python train.py --n_layer=15 --d_model=576 --n_head=9 --n_kv_head=9 --head_dim=64 --d_mlp=1920 --vocab_size=32768 --activation="swiglu" --norm="rmsnorm" --norm_place="pre" --norm_eps=1e-06 --positions="learned+rope" --rope_base=1020.0 --rope_fraction=0.25 --qk_norm=true --attn_scale=0.125 --bias="none" --tie_embeddings=false --parallel_block=false --extras=["local attention windows", "gated attention", "exclusive self-attention", "hashed n-gram embeddings", "skips across layers", "capped logits"] --init="normal" --init_std_qkv=0.0331 --init_std_o=0.0 --init_std_up=0.0331 --init_std_down=0.0 --optimizer="muon_variant" --lr=0.00875 --lr_mult_up=0.642 --lr_head=0.00484 --warmup_steps=0 --schedule="wsd" --decay_fraction=1.0 --decay_shape="sqrt" --final_lr_fraction=0.0 --batch_tokens=65536 --seq_len=2048 --doc_mask=true --train_tokens=795700000 --steps=12142 --dataset="wikipedia_en"
Each number is 128 + 32 x the weight over the matrix's rms, rounded and kept within 0 to 255. Layers, rows and columns count from 0. Numbers have three digits each.

# layer 5 MLP up, 1920x576, rms 0.0474, rows 1395-1427, columns 288-431
093167203166071132136085067119127084134148133105157083156078112097145157118177142167129051151142172116165087143176125128142131175079185156151103091143114118150129180115098140125186147145134154103187190131137103134140130202177133141141146085094171141086118164162086150137167162157184171089107086118177108107131173131092104137157119174127128147123109107135060145164139118115115149149066148132079113070131113176110136195153145164109082
187144112144113138146130097138138138147089105130111085160132190164163169074068136144110151188198114179179152149129126168176152114068153132121184110159195106168059079136125119046128110204116168115126132121115114112089172114158085130101182136111140169133145104135117128128132142187159202146140123167127090111133152128132130095152126164183120171142138127136115120168143106115096097092126189047136134145162123144130144140135178175131122
089091058148118127149159151146113186140115126091080110135171120094192138207120107134096147102149082095129106122139116138189100185173134126148169080136157134188097108104070118134144186156144114131220136094146128126051140151161084124152156134086115123117118069151104125156167148115118099126148077087151139139155066160089202122172151108168168098143176211150087153137118126177133142093156137123092138149115147162087085140057086119150134
138089175102154137079092135125152089094158117097150142127109157100156096114080163135148189145159117129170112155152127137111079128181125076116126094147079123126146091126133136127115124146103132113113105073100114114137112144143178110148133061108172119128145118145122162119106117104116152148115118172130130088146167120155166117121131141119118121138118162149129095094168154220142156122110168121091134161093109151143125148149152145122146
105129105137117086165106088146164114119168155117156186158145078143149184109099142189100115170115131159139112084129103192152125116135142069152120101167137136145057189121118135124116108089147160212146115122152168152149113136134165118074195107168116070096137105124064176181096109106129161113154117147230093117136115099137082161074207060120077135121088170103170110134144082081103175128121095118080125146160111159155085151082149085161166
149076132082115099154120130080118080111078128113109183100128110131175000143156121142147180137143152070116127160134091098123066158141154123121137089177092169112113158171110131134132151041139171231115163101127084091105209143125088125139112152152099113089083164097119106189134105136142159061118138098178191131097083150126101090110135109182161167180182122133149098117128211105135133065125149090157112135152057175135213122167153147128095
113191163160128108155166108069163147130150169139126071128108129155104151108139119120133146136177164147124139093129172117080139176200085172140111098071153067120131167115106099140111095191120132157183104160113132097108143150089149078146097131137101165085161122143134150138139134198111097109080098104120189068163160126142126110103128124108154122145153121148096137154123085196163148146099110110128090146113160143125106162124173091157163
090137064127125108172097120129135125099084079162123190191100101119066130123105159167156132087135162134107116065086188121117120154124140193130079128096166084135133095154154108116136105152172157079081110141191138148173146114084157101095174109124141207176094165084162120111150112117131149114108139110101100149127175112146140126081119115100086126133105148169128128136150111143132156105101048180172120109110136103095112166093133044098105
132116133111107085119152164111159164199178139134174153100106055134171119123126103191043150103096138116137107130150115125174054122143159108095088104134119109104136124153071060108070167080163128130058098078091184080118100142153159165098121110139137167140120152133111186109149171129143118126140121122149173189158111152144070133162140116112149084137138130104179116102122189120142117141127142150170130134136118091119119100223059148108129
112115137130082138160166112087140134119113139124074147167144175092161056133088102057074144106190172130116082105103110140150176130094146112113139109096077171098152048126102123129101068132163142134134192081135134107125068109082173151096190104106102109148143136170154101102110091093102148132088132165134221091154129131151125107131140087095149135102103153169129118167162123151130063066073114144149141049170115084093104141169142158143111
127147153169128191164103148120171094122097170123134113099102132141101144164088141152168122168154177130105127123124089164084074108191187097080129138095101098099099111129188111114132162121117091082077142174184112140132187160114221148081128109104151173182095113130124094133182091086197088082156161146123116131131156115092091134111065124081066142126102143114149179117118096128049153126159128144142117115137168152144148105090128103133166
114156135118045200115141133134163134145147155100120177088149115068193133159146126140081106118113164124107122117142116120142151132140148157105072125108128129099116143138081137125188101137136209112077087085164067108145124097136136143096114146121104150145078134121110141188151154096121100110103119132139090117067154188151083112097123098159104076118101140130172094155117134106171118013118114123121127120138133135105147120097080131079106
135178122134182132101092147112161148129183098079185123106067113166068148153182125184116086097108131163123140103096150143128135085120105059148124116101106113102105139149118101166131150125127089127209096122150130103116120135120076093141076161166169091166137112095167149168170134109129089134149144122119141152164215099105133122161163188146125109095167132103184135106097066113149084170124153097153128103189165118162170088135130145109105
189075182138159129107134100130094154139083178095114150181160086070145132193129117126102125074088146132140120131133125109123103095124187113097152147116169119093128077158115112136143138164150141147152131096159129108088144074202130100172193162180153155115113133144089151153091146151126163098105136085166132177152112105112110141131107134129112124122098090146235124094213109116126104090165137082138118093082084143167111101150124163098121
070144122128111175063087116132124125147085145145123114220100121190120146131166142148208146158156137148121054144124125112143083138145158110135124157072159156161052049149129115126132151050161095161127046133149132129132111097166100074091139092136060133149152159101110161099159179058125116107122094116150063119157126119129059149073081068132135161165110115151100123034197096115126156089115137102106132129094187153158123120118118128146114
086115121172138120082170138117140115117126092037145182147176156123128148125120135072132193126183149140112076131151145141157183147112113090132179120146072082126122145117134130154127180041177102133125120115203105169164126107109084074102099131080179130147120105107100102175110146134125096123111155101057114112101180154100127093127128097119172070097067158102169118129133096150095149107157112138125117146134121133138126185212125045157130
052096118071141189095161108050109130132144087144134139120078118142155116150082133151117220163120134177057081135152119114083136091131148155108091139107115118117136123103099124106122081067166139152128105116134166129065142165144160107114130135194196182092105137104145115146115193147120106108120138124097132113098065144132123153178139170140118147099129110150133094075101128105115093113168143099143119101101139115157079107156103126143169
132078151154167136103133156180111100092146129121127152135193085124101108110145119186164105127134188110099112104106083208178122163114062180113172146093140177146103109222179177163106121133099146126155158145088043147123053116169117110096096161114140117183132150083113068161162119137113106093132088170176161131129124103130159174168101150127162131098146112105179167142077174191164132173146146154052123076112121152129075099079096149104144
094184197082157092134150125138108117055111117163114110149118181119166137119134172123170109177155133131139112108119116153172127123097177092187070076072042168073072121132122145145147105169073127136178122083122126127120104125116127142105132085166118076101143131114162100145118064106149109168096163167148122126120138111136108090063149125174093129090130086164132168175166122136158114164095182082106113128116117068113093173092113178127115
102140138042182188094153071160132104073140087141094122173086111094153174094102142103173132075097144140173104145084149142075112178144154123176113106121160099123120091136137138174113122123051096175134158115123153081160145117158152094124155110126122147133143133103090077150131139042138124126151097181114153143126180054103138131147111169110097096091140087143150164165135150161088109105158130144159075087088111118179112104195186097115168
110127123147134148137127123114086187112133070134137106139084159104125136102138132125117151135097072180094156143103142165102119180122135093137116084081106115128141154122190137143191129146124130137116109161149123157131164142169132146125128122124154149102122138114114152116098113129162165047110137119086125138117111122112129183137143200117127134152170155152176130079139115143123097132097110160111068106117145131164114134182102149110139
146139116108149164104102139129142151118180141119079111167168126116157172152075140079118128080107127134109140109098134147114099095144160100155108143153098146115139143142148073110155118104127138149111148081153143168105068070049102112109127101140175180088150122152117158139139154122076129128127219150129036131165119141077116123128212149100115145148098121128105090116101100137091116122136179154085110112092164114129137126150185114132110
120076192087128149114136095145112114206179131164081110124165114178167151137103090107149070192106161127176072110103135162088147134132152126097134092147109143120152146080107115173122142160091133160095156113093148130152148122070062100131146084125134115143111144116155106101148127140124150099124115195125091110102143166105140092110117099163121128144130133160127130101167111187221128134156165128110127115159097101120081111161187094158092
125181166139124160108088122164135129105091156124120153173148102100170126125116132133192127174138130145070120166160115110178157143151120153127202164158091121150144067116110097099093056068168121140167149132127198082146115172143110156117077114145109097161083112182156165168113088190129112091136132134138139061064132166124111106134158108126104170140146099161128143099118149152181195138099061085150232189144175126120149158184158169084121
117175104125093094136138139087142214146125108193109186119165124096137124101074097111165098150146044090140113090108160157097163093079192122149107097145121105141154143141134141114148170124139134122137132100119165102164178163141148078112095119133154050145117080174154089052133140107139204122106111150127124180129197114111172166104118188124092081121166065017143124174099108228086140149075130186108140120142164170126090103097102123167146
206126080116075125163123182070101122118132144155146145134156116144138122172129104119054136103140102108133127143085188177081201149111124138063149185112137156162166174116093104154129211110096121108217090165141152084069112068100057116131131111150113099130160093111165156094151109131147129087102128101117163107164137092138089128106183190161139137102163182163184152148053201136106207088098128131126162141119127131108102147147084160165139
112152115179122127066165110153160083111054163100124121161130153137146079151170104137151112113136163079125109162145204178164160146144120126062160099141095132067157113123157116135172174085124146116157113099144130160077059146156135085106149118183104157166133110144153103127114058086119142148101116076179069110117071163069148150162157150078109133174135150138170131176144072153137170163146115142157095175082106177125115110139125159164170
115150099108098146172082206105121145134139045113170148088086142088142086119139126148133146115155142132127170127097113106069088062104204145139198147016211141093208139144127084127109104140160084105114075110086084177138076155115099148106128101125124180117027156120134115093133099112138136153191096087137139138167179083134162069130092134123142127137151050153065106089097171123156105099132104130103173180113123133124107162098162161074121
143140143153061182154099133150124141136166152174141110127124149123167182170178128189091162142131116129124159111134125095121143125139139181116135162139114103085140180098132123146173123145070128115132134156123068149132082154129132132130179168116073096147145085131151135141128136120127154151146111150122187129105130123147161095107163138138126155165185109082164125112130115140147152154123085118152117144090158136152064170151094143100064
154121188162202143169079161105189067105202140069131147097155144139066140119135073141077120122099135169108110185122125126113178152105155113188131144098154110119133201127183165128085172130123109164114140153157093127194138154113088145096149149158108145143104164103173087182172135075104093142136148205107186116087125128166098127131136132137171079150185119095148182122159080082125121101107192118159131144161089089097122106092096143160106
140070113128102119121161156161167123140107109092113071131127162105193148097147110144101028055138134141070115175090106166124149125117118093138175113108164115150130198109058077148135120105159135175118117148163131114141140127079153150102106071137139141162068070136159122161116132165103064117163159127136152128104111113082144158122152148140154107103142094128100180094123102124163080130086165151148143211116078127148134161159146081157124
152097205125148128068122115155155171120112181078138112044106142138136114126138113102108090103118108168097149147126045111103131142118105170126092170019107109177105120165120131075084161097161114177061120181137086115154124134187166122114103154111134173131119121108232124115113114161103091099159162139136139129168138150185105164150137126143124119100185118125161132116164102111101172073122146243045095128122144157071135093135096116104146
149106103107119091077100145124108135070113156125127164163107174106080163124108102128159110098088143148126164083144154143158106178144160163137123132131139122175107095084128126091134148161122094125093080109071123138095146127112143137145109130133063127092151156155150126125145116130116149128089100157155134122068139107099084146169148091156164191160158124185124184157123213153157091112143115096131076113151140143129066114135141177072126
# layer 5 MLP down (transposed), 1920x576, rms 0.0156, rows 1395-1426, columns 288-431
079111051103171112156158103124113111095107185113095145108171147166088138123068091124097100139124140109122146102171098064114102136091097059119192156138176076143103139149140123140200187175109124136096109127142156119132101092144120097122077116144124105127161185152137105129087097100142160132078154157083110117164115129148146130134100085136099133099145146128185112125079082146108145160138126165136110110135170129124132127155151136149144
110147181149109136183106055092098144161128139146160136056073086129127211193079129168090190145096138090134193123167145148152074179090148078174133114118116118141061117139156126116107093060123183099125123160113146133176167156136151162126128106128130073178103206214092141122103167117107131089109145108102150123153089121129118169084099089115157164114177142105126147121129109125069089120071133141121171121103122110105100099112121163127132
115164061120153128124134147113172119114141085108074111175115116136141076113137148068153150086107081133136105110167147143143083098100170120105122130112161195082180195157106086123127093099086157192138100147160196089162161122131132109144100150153154098128124116027130108093108093114141112178152108101129119079148142095090144099111097139109098078131114076105172110097109135175139095117131107195141133074143114155112083126118189094105070
081126088151131063080092136119098131147136105121105142133083161089115150162099153149144137087075151091091114111140140179103130137128128129152150145161163108110156152144086108133211176163150105100113141114106077122184149110162105144186110128136157179107122100199115152074169077116133128159117160167065152094101135132114083130084129134167090139159109167138118157131145156114127164132119104123140100168043159109086077131138118099159127
135099107134097133112121140120131089166200124071097114084144102181202105121207141125148132169173160124159147140090127150087148118110085149135126137119084083175131045093086119137128113076144149130137145194134100104089056161177137146141124154153138134181168106071164122102086111164080114128107169145089148094105160098128131175121130069185086224079169129100164148124129128094083165125187098103106179140155089104166146080119169143185141
106140081068123125150103093222077106157135146058106140115150125117116195119116133121133092163115109158094126134113137087117109057079105116156112087136120107108178118106129140124104153141143115111109181135110136138071135177134136149149158159131186154041096171135093096142063191086122158101153112156126131115130118125128146131090081077121178147162086131059171142076205161121108113097171060122111130108114159106122132090147113131168122
173065141141097176120096138100152089093097111109065125091096083117121114113093103094137131129133124083164137147119117108172177137106136070124116071138162198163148149119083112140090110109194159104145163111162112104103154106141110120023142137107134133083164133127069083114134177135096107087163164110102082145125096128141135139180105175140176107132153153123152133087116154112103139139090117115082166078106110151089158149122132135139126
214076183105081085081090205102130134136148139060072170184141092079106099119121082130133125089117130132152118108179121122116112123148143156113151111170085157156133130101149121120156081070135147123133130089181150133119164112095184145136106213152114158124146103101185094125134127082176105164210045118131161134101155113135064132152150117205160116157161157101144119167157087131141188156137163127058121077131161110143140104093107158145079
181096125101176114096162147179144180142108055136048150122146118179108102109180138146100098130157126090108128136111128174119085154083052000149052077185109125110127108105155187079173116155106158122133140147167096135155171130086157126168074098182130105132116100161093134140118127110173173114113112156088133118122142108114124125115139131138184125081037152083136168157102138129116170048138150098174184146187145118128170144147164169106135
177158112090111156095068043081133130098134122181086135070224169133125116137091142172112108158104121172129149111121084094195116132084146118160153117139051038097116183066118161172108199136146161130124107114181158100190093073152132125154125196102105094143134131156143102105152116113132073152108087121162143185123131118121209120054123099091135134120122140119109159170065110107128053109137140133141120121126105109141046134109127213110140
114153127146105153117125167135174092133193130146050137162147125139088133131139106120111095102124123096112139111186090133144129105100154117182172118037169172108108131152156162101125110147144116148121095116120166175168132115152164137141110100144098075128120114161170136144101130164136138129081102080171185107113094129171150151129117138120084175125117141129156151147171121152078100119127155147122165144121128110098130100097167126065075
054128089173136158147162106150133074119144091119165105073134115142039196086073125153095102144148155129129111157206097152091086126121126101110118086129156086165143132146099110100130126101119112142166118143066117135117117091181100114170091095246151184056092170155201041122159076148128094107115189146172160106138138158140162147103108141160111136155128076110167093168164140141088160130139171175125196121193113122073112104138147149138093
174115142099062128097152146188130135120125115182121179144063108134147066147098084104147114159127116177133082154069168131118194123102155162134143091144092115140130114186115046157097135126089142189150126168133153113089125094136166173042102102131125126165115097103099105137111160148177116108156122161137115111140086144173185045094108068133112082150115115123155128093127148111168121131147118118104188115118085102106108152142059156146092
094159133105069086138122103181187124088092119153131134135140139156159124132142139066136077182153152175167140187104136115155125133115153111145067137114099146121198128101146150143137095114064109151122127164185153060214122138146159126113172097201165166139115138154118139106150164158061116177109108105144171102192114135099162151148156106100157133168148139128146105081106152157075091115134117121147185124135102163109190074160135136161163
082099074156105167133137130176128119149056174141096193133154145144183130142114124069122076132113099098138179136099117193086178161173145204155143129093140148134124119164154133061141130118064079183167104131133111201162143085051134093120168102167119096128128138113057120074164061075154123104124096059092119058154085110120107102127107149127139095119176089123139194102151105116128126189090152112171156095146183109117129085136162157131117
104091080110080055096092208132150142153180081115110136130135157123067050048130059106167155142089133161155153123128163110140097160132073140142117130106123089168139142111153107146133156139140131120098132122122114194141113095134132127116090091105134127117116140179047096161152079171100115113084129133113117104092219157092128152138139064133089126070153134095166096151152153116096140126124203120125124125108141158125187130171101039124177
165067136113117143147132141136112153133178135146159145121165132125152057103071114138145089141164126136136113126166095123102156165181179073088098093104162132124185096119156153132096089172140098089070129091155080077105174154078082134130150142153149105132111106093177132136125177127111104130126102111174143189118069124111166169135115188167168142138118125178123016127125134106184126186169119133113147128114102117199136131096103113200154
146087089116147130141102119048119091141142109095126143078117176136114133124133179122114119082088112099132180128097126135116086140094087171186149117132145117203130108103196152132160104082150122059150125191121056066134068173152143193120117151137118196127130131137078180156181064120145218097210085104152133116150131091057189159108115152077183177204087113164159114119158104135101161091116145142110088134181135163173061104161112134105115
135127142113180149027081135078165098139131097126103079199138138151163091080113173056150135069117129100124160071114135184084152170184166166110117118112121144165172117157162109130136139144107107125149115150106129097135102129108120113190121094126111114141170170136104098136150210091136137147130103118179166123118106077122084151150086168117155157103173166133156144120132102091139088056160148170144108123125113122132133106117059065160139
159083075187141088116101114129135208169182127159150117107085125101163146201218097122142132143157126193119137166108124117122163154120122063116103110166102083099160135078172089104131102166149117068170138167121167129120170173162138093176087137099157161200117149125109069132159105122101102070120096187172131103150166100070093115118092118178092082104156098145124179139120172131138110152144116114143151172065195187124162084154136126043131
073153108121111082149190105122134156105122141160090206130112084158171165106085147133161150096153100135180147086099138120155119136103165148127117140155116126163092134119107131111098187134091076067102140100095096119110085173091185094145150126085124107109145086186111130131122162127106069187108169169137161115104144110129166104095163160094175123124119117123110101104117165105118156090048172115135143077094119089173125135135136139151144
093143123183064113126087178155120165171067175150119159163067112067118146179111071065137127128135112127153058168104149181190156101100106039113109119163150125116122106175118126139133119141161102152158137087114148156152152133122089167078141104109122166068169136167102139147126147158112102156086169203138164144097110165099130049129078162115087102111179119135128154132151095131173074117117132053148097111143151179072148119130176104137110
080172110173167197143105147177108145124167129170074130114129104182151106133149115170128086102141076151096175158152134167068076168111116084149134164118123084148097089137153144134123143106130059077145168164164098095099149146114098108194123139110120137206195173084125138160151144132123174122075093157134187115129146141135096129111128144098166189150087096144171176068123096108163072171078095124108169109077064168176131142097129124130149
174123092108154091148123127145129103125085161170156077107142119097179105114099102164141119160122150132127123122056119149155128078149158123121078089098080134115087146132121129084097165125164152142135137201149107129128102153143131123159213119156133107092119129164056109078117050164131062133174140094140141113105105127099140107134069111106094089188076128154153084116116155139173121103145161112095158189107103111074157139144196154081163
138123142146087137170117112179209131153132147133054103072046081120110138139177143163137117142144190114147130093140134187105152123102172136141141174120155139142179087154112110114100124075152115156155115142170146123139134114130130083134148108166139092139120163161161164173102134113109121143117137098127123188142099077149186093137088178127071107132138088104086143132081042159080122135092200139207138150200147106106160174072138106124148
079107148142069117171123062135106173153142158108156083170136162121079146090092196117154049069119136090129185144117102130114119142151082098152133104148088160089103152110147119081130107126150107113162184181157102099140094118103102119134142096141159138096075166131115131091122121100151084129163114096139139102162120164124146124116123110109075100113134161158158134131176156126081147127122152158127107131104145121167071120081150131088179
135134100135151148113122119141139117095157204122164146050138118111150096151145052093142128107157115161200092159083163125152145120163126146134158131138156080212113086103192198167116103118149130115120113095125142151128093122090167138110113131063127099145107136090135092163166140118144188127068136182164118080140113165151112127119171198090133122054111078145144130119179096118113150116130082104152081123149196144075095130146097126126172
094133118116145117094104170093156152134088115126083084136109177138073151126091126124098137128151114124129121095117169100141173146085151160154101117134181122121139132128108091077147161158115127157090109168131152184062132195162167111170163123085149126102116129158119155073066139113154061068112175085116137087149145134087128089093144202131146150129156065168120188136176094126145123129079113127126044138200115148103120185143105125113116
062145126145062109088207133161142167069112147146157088154123128110068129173164178156098144084139166099191127097076153139166110121136096231125095130100126180143115063120132183159078129077144136154162138110105129138124141140079106102155112148131150096087160115161177136128092190090155130102109144122072119118109150081109093118147107103073098094046135111153091093082159091124097103140104173167123149154135166130135150102077141138058100
104195140118093108185037175171145075126144131077095202137019132104115117152057095143099114151134136079140119154120162143169241111131121148126203105136165093128111155070130116139170127127130091172130166116168110160119112098067099133071210131145109131132105143132153115135109140129159158086106142170154100117119138138164207106074114031097104135149129139133127142179049164152179187205148072113150135129062140136098119061151151187150129
131130076150151109136106190116173101137146105106111118093157150155080112075144154130149084068066114130122159118127117119174135136135165123109163134158105123157124101069097148110145101118070103124089070121127085125148092145163193106164102083095105103121108098138139132110119137156158127094134116155134118079164153143140175086120093160141179103128100088228064176173083159094193089151136071117167152131155122125135089141070145108140120
063157084135171104099142121102177091110104075173171116196107147104140108185076092172126166164072090147144164049179127094165083123089170114186130160179138085096130198082151115166185132121117137152120156136136166121165143095120123177116129086145132178152088114184058095075185115065107115149099118169107143132120185135082134102126088097133063168105096160167137135134113134133126110144109120143139165154149132127088133177141121148149092
# layer 5 MLP gate, 1920x576, rms 0.0465, rows 1396-1427, columns 288-431
151167146096082116149071057142114058121072141134111167132159098142138141060126072062125156073153124155111075102106153165117115131091126131121100165107095051159130108111099147111106128130136174159082148126136069102148148112121131085153108120115160072129149146056106105129242098117198112170166222171062131161028167216186115095173126137215090178150155134124110074131140189133131137119081145149153140111084137160119184129097095114153174
163128148090123109144072157151102193071140104104170104128130144140143178093179184061113078129155139123128118162155121129106117187119084072155123142098147165151109132165160053141113087128100155109158139194166138101138143141133109135102138104144134186143124152080091058112054149131114121105211092101123109167155177122140112136167029146130123141156132140131154095118133092183116125141153112161156140117133111131130096099186135145146107
082053106114140070100144150160105146170172141116093118100131075094116146125126135182119151144127128137109150126129165148102153063129169143122162108089121167092089155144147148170075137144161090132123148091101128091141130128147084142110159172168081114153109130125133118108152144073140124144122136141056023129128177122093131121132141133108112135097137099077153102124161089082154141158183085118159082136157099160064137161129086155127105
164119128119182158131103139106056094171083143061186153093150064120124176115130052113104160156191141135129110074136173047089177118147080120175128122144076157100136104075105121137197169119126080106106156132131030095112070093146097148111165150129084155153118072100158184183101126138140129102116136144149186137099102113178202139108108135121125097059081182104162147136102105123113134091105154194149147103176156136113096100127170148144118
144129096160177128070130154112150106118097143136126123146128119141101093100151132081161095135131127167117111140106147106185136155089179116101107097096120145083146130123162118096124068062132155087152137144093194119085147123168130149115093141137186178131154093075107131081043129101101139136134132118142118121115122131120136153119114091127100137181104068121130100144086140078132174091175153147110186092171120139148167091103117096140087
126113166136172096170127054156171053072073100135117117085072146120050106134128134117128103156116143101120070123128160092151135123100109083112166133149168107085150131175162151163128143110171147107142115120091154143125152121143090128159051199083133129138150189084148129100136103126109151184085181111097119177122133106140153195113117097185117102154102082154108159091105154143114185138154201135094176200146124110135114114097095147118143
127127105100132151106127117109067089123115087074169131104112142104132164039105155178139166133128128163140154098185153104144149126104112159186159163175172094177121082100086133144116119161146138126141167148155172096107171137040093134067171156110081117058074116133164088147192088117152124172098160088141205103163101083108111125123124112161152151119122127131080120109101141122149149148098145124074098065156168093111152123182103143178137
152117153139091121182117133169170112129104085112170142079097140125117142144163169108164120081083035147122106126110121159163147134086146177148163126134150146131137172091116135187103160095132143143120058113116146142135129110106133116158076117160150049107122183117154093092114136136103128147137135072141128131107185115125114138137128139189134151143128138119139124076097123105061130175181114156078107107081122146198120139127086102123138
171113154177132142133150121125126128116087136126104121192066077176176098064121087087163147113156117079122088093167156082139121136172056107084105103150165134142123156143145047116152215111113176112104123129169162109173156125165164107109133135085134106119096144088113151114121148193105121094174047122226057092109058170105196100115101122177106132213160110071162094117069155150070138156125092109124060128137149133111164117076126069100134
143164126109121159147099133091110111156168129090165125130105165143156091156098110141114164094158100169076139082176115112106112107101125178124098161128111043097109139147172103137108116116127165119117214142105157142100150157111209090090143140116076094120180067143166155124188142105139135203155113178099110072123094102079137121076089117101125152135150127127136131145140146123107075129110142170099186100049125196101176123109091127145166
088191138145108136118087126092125191119162172096122176137129129091105116189128138121084130084187099052180112150160174113153101174194145054130163190084126181129109149065120119096119111153105116149096148153129154095149168121173161130154090170164147134119121097144125093151160082157104068185047155117117152102161198143104168134155147096076122068044172131148203091149110205086114174124073164125078106120141117147108123164102158144100107
136099165123148143133138157148046126189147135099124145101117142142057157104058115090116109103165106141136111132173116119133128152110199102117131121147074130095126171135103134111157147148134069112149203155076155151109125132148081150183116092074120145118149148135133070169181184149112128140175111085112174080121145175128123113139136132148117184136133172122161097138152141108102104116130129116118160104156141133122147111125128180133121
158111119110089156147139075138144146161106146165125130111083150145123128147139107109125123155131107127162172126130159177120155072132157139139114118099151153048102135124118117111082143135161082113097136091172183118095166104104117131165145140139125143127138211126107096120179111169095145188172127139143118102108127129144124187088160179112164048150123164128183153145077094127125128111137096151158116111106154137157152081134067161119200
123108124134071112155129145093152121107169159141099086127089082079105123099144120109149113142135126103178125189170146155162116176160117069115185122127106113117139110111133139113165107111201141116104132129143122086084099079055211143176124132108160130115165128135153142083090129171082128103113126134083126138065170147113136145123146150117185071141129118156131172145084168097103145141145074098081172164163145063064122052164182121141147
123161098169140154157130126144115093068091132110120110157092082169121163149114126124098108143088129091157128156108121063139144124129131161098100175152125141159134123079127102164173130183113148115139235183207149141122130113114093097138133032110136177126127163152165219080095123102128108104140114123116141094147100104124104147156082113101119169111191152150118157162147083067095175106196151120152138141156138108117135119075092125155152
108158146137114141130133107089098045139100084138147142120115102066056096141127105067132141054088130165152127140090091111153132134138080107219145086189095127148094108124147136162094217190126084105115109126073185156131085098125145091081147094079066171079160152124091117082179126152156143116122085061110073104106122145130141152104127130140153170171142129089145156146139105090112132112085172149104090173186095102093134134174079151147120
129113083123146065108128103094112118129049086153117176089159129165076078200113082129160166064189137143199144127134154126107167190116087135139145092133063100171123084133114154150181131134103148183104169101116091166117134116122110097093094130071141141093157128121108154193152173170133142135138123150077082135114133108089128102178080079118168149107176081129149152116172117216138122154121105126125099131142144143096122132126166126128146
091106129075135079150127135102171105157108181139104081089157173058110140125122152083163113115145094136088141107105107092079133160180126132085165165078132106073074143095181088129157174186106114087164159121103090132119069097113101064093106100147112097074141168174134073079111152105078150121134143124144107110158096107107120092099155127158133142073159140057086105162136109130139090128124132138138149189085074104070100121102096148160108
149056152093143162115142128115120088132084122075124156161121099066160154073127157188149063142174117125210124063110145161089081140102110129170066135090055134108148132173109172145119103134102121118168081117144107060175149107157092157101118108083123158130119159159081104106129101137190079119123170148077203161138167124180127155151130096134100129129139092103099104106133207087113141143159183131111107064092073157135125109177142146090112
112152096116155153084098152169107160090126189147154156140131145153124109135120087123153110111102116130121171164201107220093110160153136135094077169132203152111131097119086143174111162124119110101104113164111112132101191112130128087108184106094105143134136101181160097122153118130153089130198096146138149078120106142181144108137233106127122106127118070105081098080163162132092166154192063126088171174149018153169129124165068169150064
144149137131103120126152109156162134167144116139114115044146074124160120056093157122127157206109160170136112113121109058213098180106139116095188132096089181146070071138172115169059187122078149123164161138143129061097175154082137150153068085180122101134131203087184134165168110115098119164096093137103168101132097136204109138122142164141129121099172165146167055149111177191096093141125092073155132172097220073147114123150118115052117
152080190140156089144102167098090216153093119140102146132151128154109113133154102084128137139147136191139141100148177104095109133086129068137113149112113137076159126064094088118115143110127146116122085109072118086132131173045129090132174080165091085154134120141143059086145097175147139122182130121122091108105107132110214106126136114178160088145113130155080094118150164184105131163153135121130171120149052133157101159068157165161094
128153129191098141111114132131157141082166163138202112142139148120134125089129137105169114168115064125150136144174138091114131089075137076120139111104147186086128118111088169156130055100167093129145116091099170120114144120106128174101171125153134151149052175111145120134160135112140113121092094188150110118105137154130154195058097170125190128075153133154142085102141094163131151149122129131108135144149061150114098132125112112133187
123124157070164072126146196133120159104136169070140114187134149134137137102107145112152152161127162086089115102112118049090108092109138086174065195135112100104139177151137143112122109143062132091149150105114164141047152126142129035135169047151156114132118115089091137130122119150129137120165091085104116121130168133146128075181059087096090137094138130114178107123137172153100140146119220134085104170132114163140108088109193107127121
162175136112138177122113188147101138144116094151136163103102148136172085083109121150069108104142117147117134075134134113076185121167142156121146090176113114128144129164105172109136165124135126144153128164088153179118116129106091169142077107155079142133105104110102155163168096184085107148086157130134158096135134142092151127151151126131084142137147135192132128093123184119073149122151152142144154131182177116101108047130134196135152
166119123135118144131200154123120103092160107084123106173136114120170114102179122130125089177144117109134143154132106119167113192172092112119148135125145181135181166152156151085116118125089147107123173124142075154139116181147149144133163104137125152104104159162141128165073072157062070058125158109219126142108138158107139140106125066125073060098107131052162074210141122119204155105103108133089168099199135161088129132099102152175101
153117146156128130090149086121103095100096107080106179108116194104136164120094116148135146149090110112203150116177143147127089169199119121151146122126085138136146167159176089108137143114150124117055139101192156101124166122126121157125091127155114104160148109129083103168136104103120117080199134130179080181124140168077062161120129081171166119141102109093139145135132156114067134177154194156091124119114136163120113124093088137068100
130120129173142121101138101121131126129105137083105114115092133093158059091114157087151085130078191120114117122182151108158091151168205112093116105151068126192120153112131112113165104087087129106122153086135182119132096108105136177061096143094085111124140132184085200118115147149105121161106128130156158094078156130116134130112166158166148130140125119115146091113157148171117131127144101152140072113200190157193200183104152043126161
105136110116140144139111154107138174131151146101221026074151099066156139125159077140118131135092119112146116149151138074144116166093119086089088128119113097135152129079128115147154126146106142179150144089152107069138185129093129133116077101132095134126136085159098159112122112115112099116165131110211087130130205098141085078103147132135046120113118064110170138070120147121124158122105175150170166170111107134140171118154109116083133
101092119111166138141101086067041153146135147175104143150157202114144176162101092092150126186073140129160159142161155094107126057153168121194131213007163154084132047165184211120105126110133134112125105078164176137098139153128082110073117186146082111153130143065129129157154148104110150181142138149143097189105109087121128151175129037192140152126166163101075087143177116139105180135185114192096119200129096190131136062111167108119100
132146146048134139192163145174131062101192156164123136073135140040161125097138117162122096084137160154172108085135090185181134126168092113148143164194047113156098105112128151173136082136147127119144117172146106152120125130141128079155106149105158104170142106131050122126138129126173162119101163174216115174141086130070099072119173121171119127135114132150093114186156140123168118145140172081145151143184127128161105169146112162051121
121094106086113136095118107189190170103140132141117133159189149130107168167109124129101111137116100104104113030148163139167138095097116160118141131154150133124106101161117100134088155152119111114152130122115137000162138141147117146118153125125146152137139120165119163099131100176121129147130150130135168100100172101156139092184151141084153201161155124161162107130166132102099098133137178163109164097162107160069129088105106154120111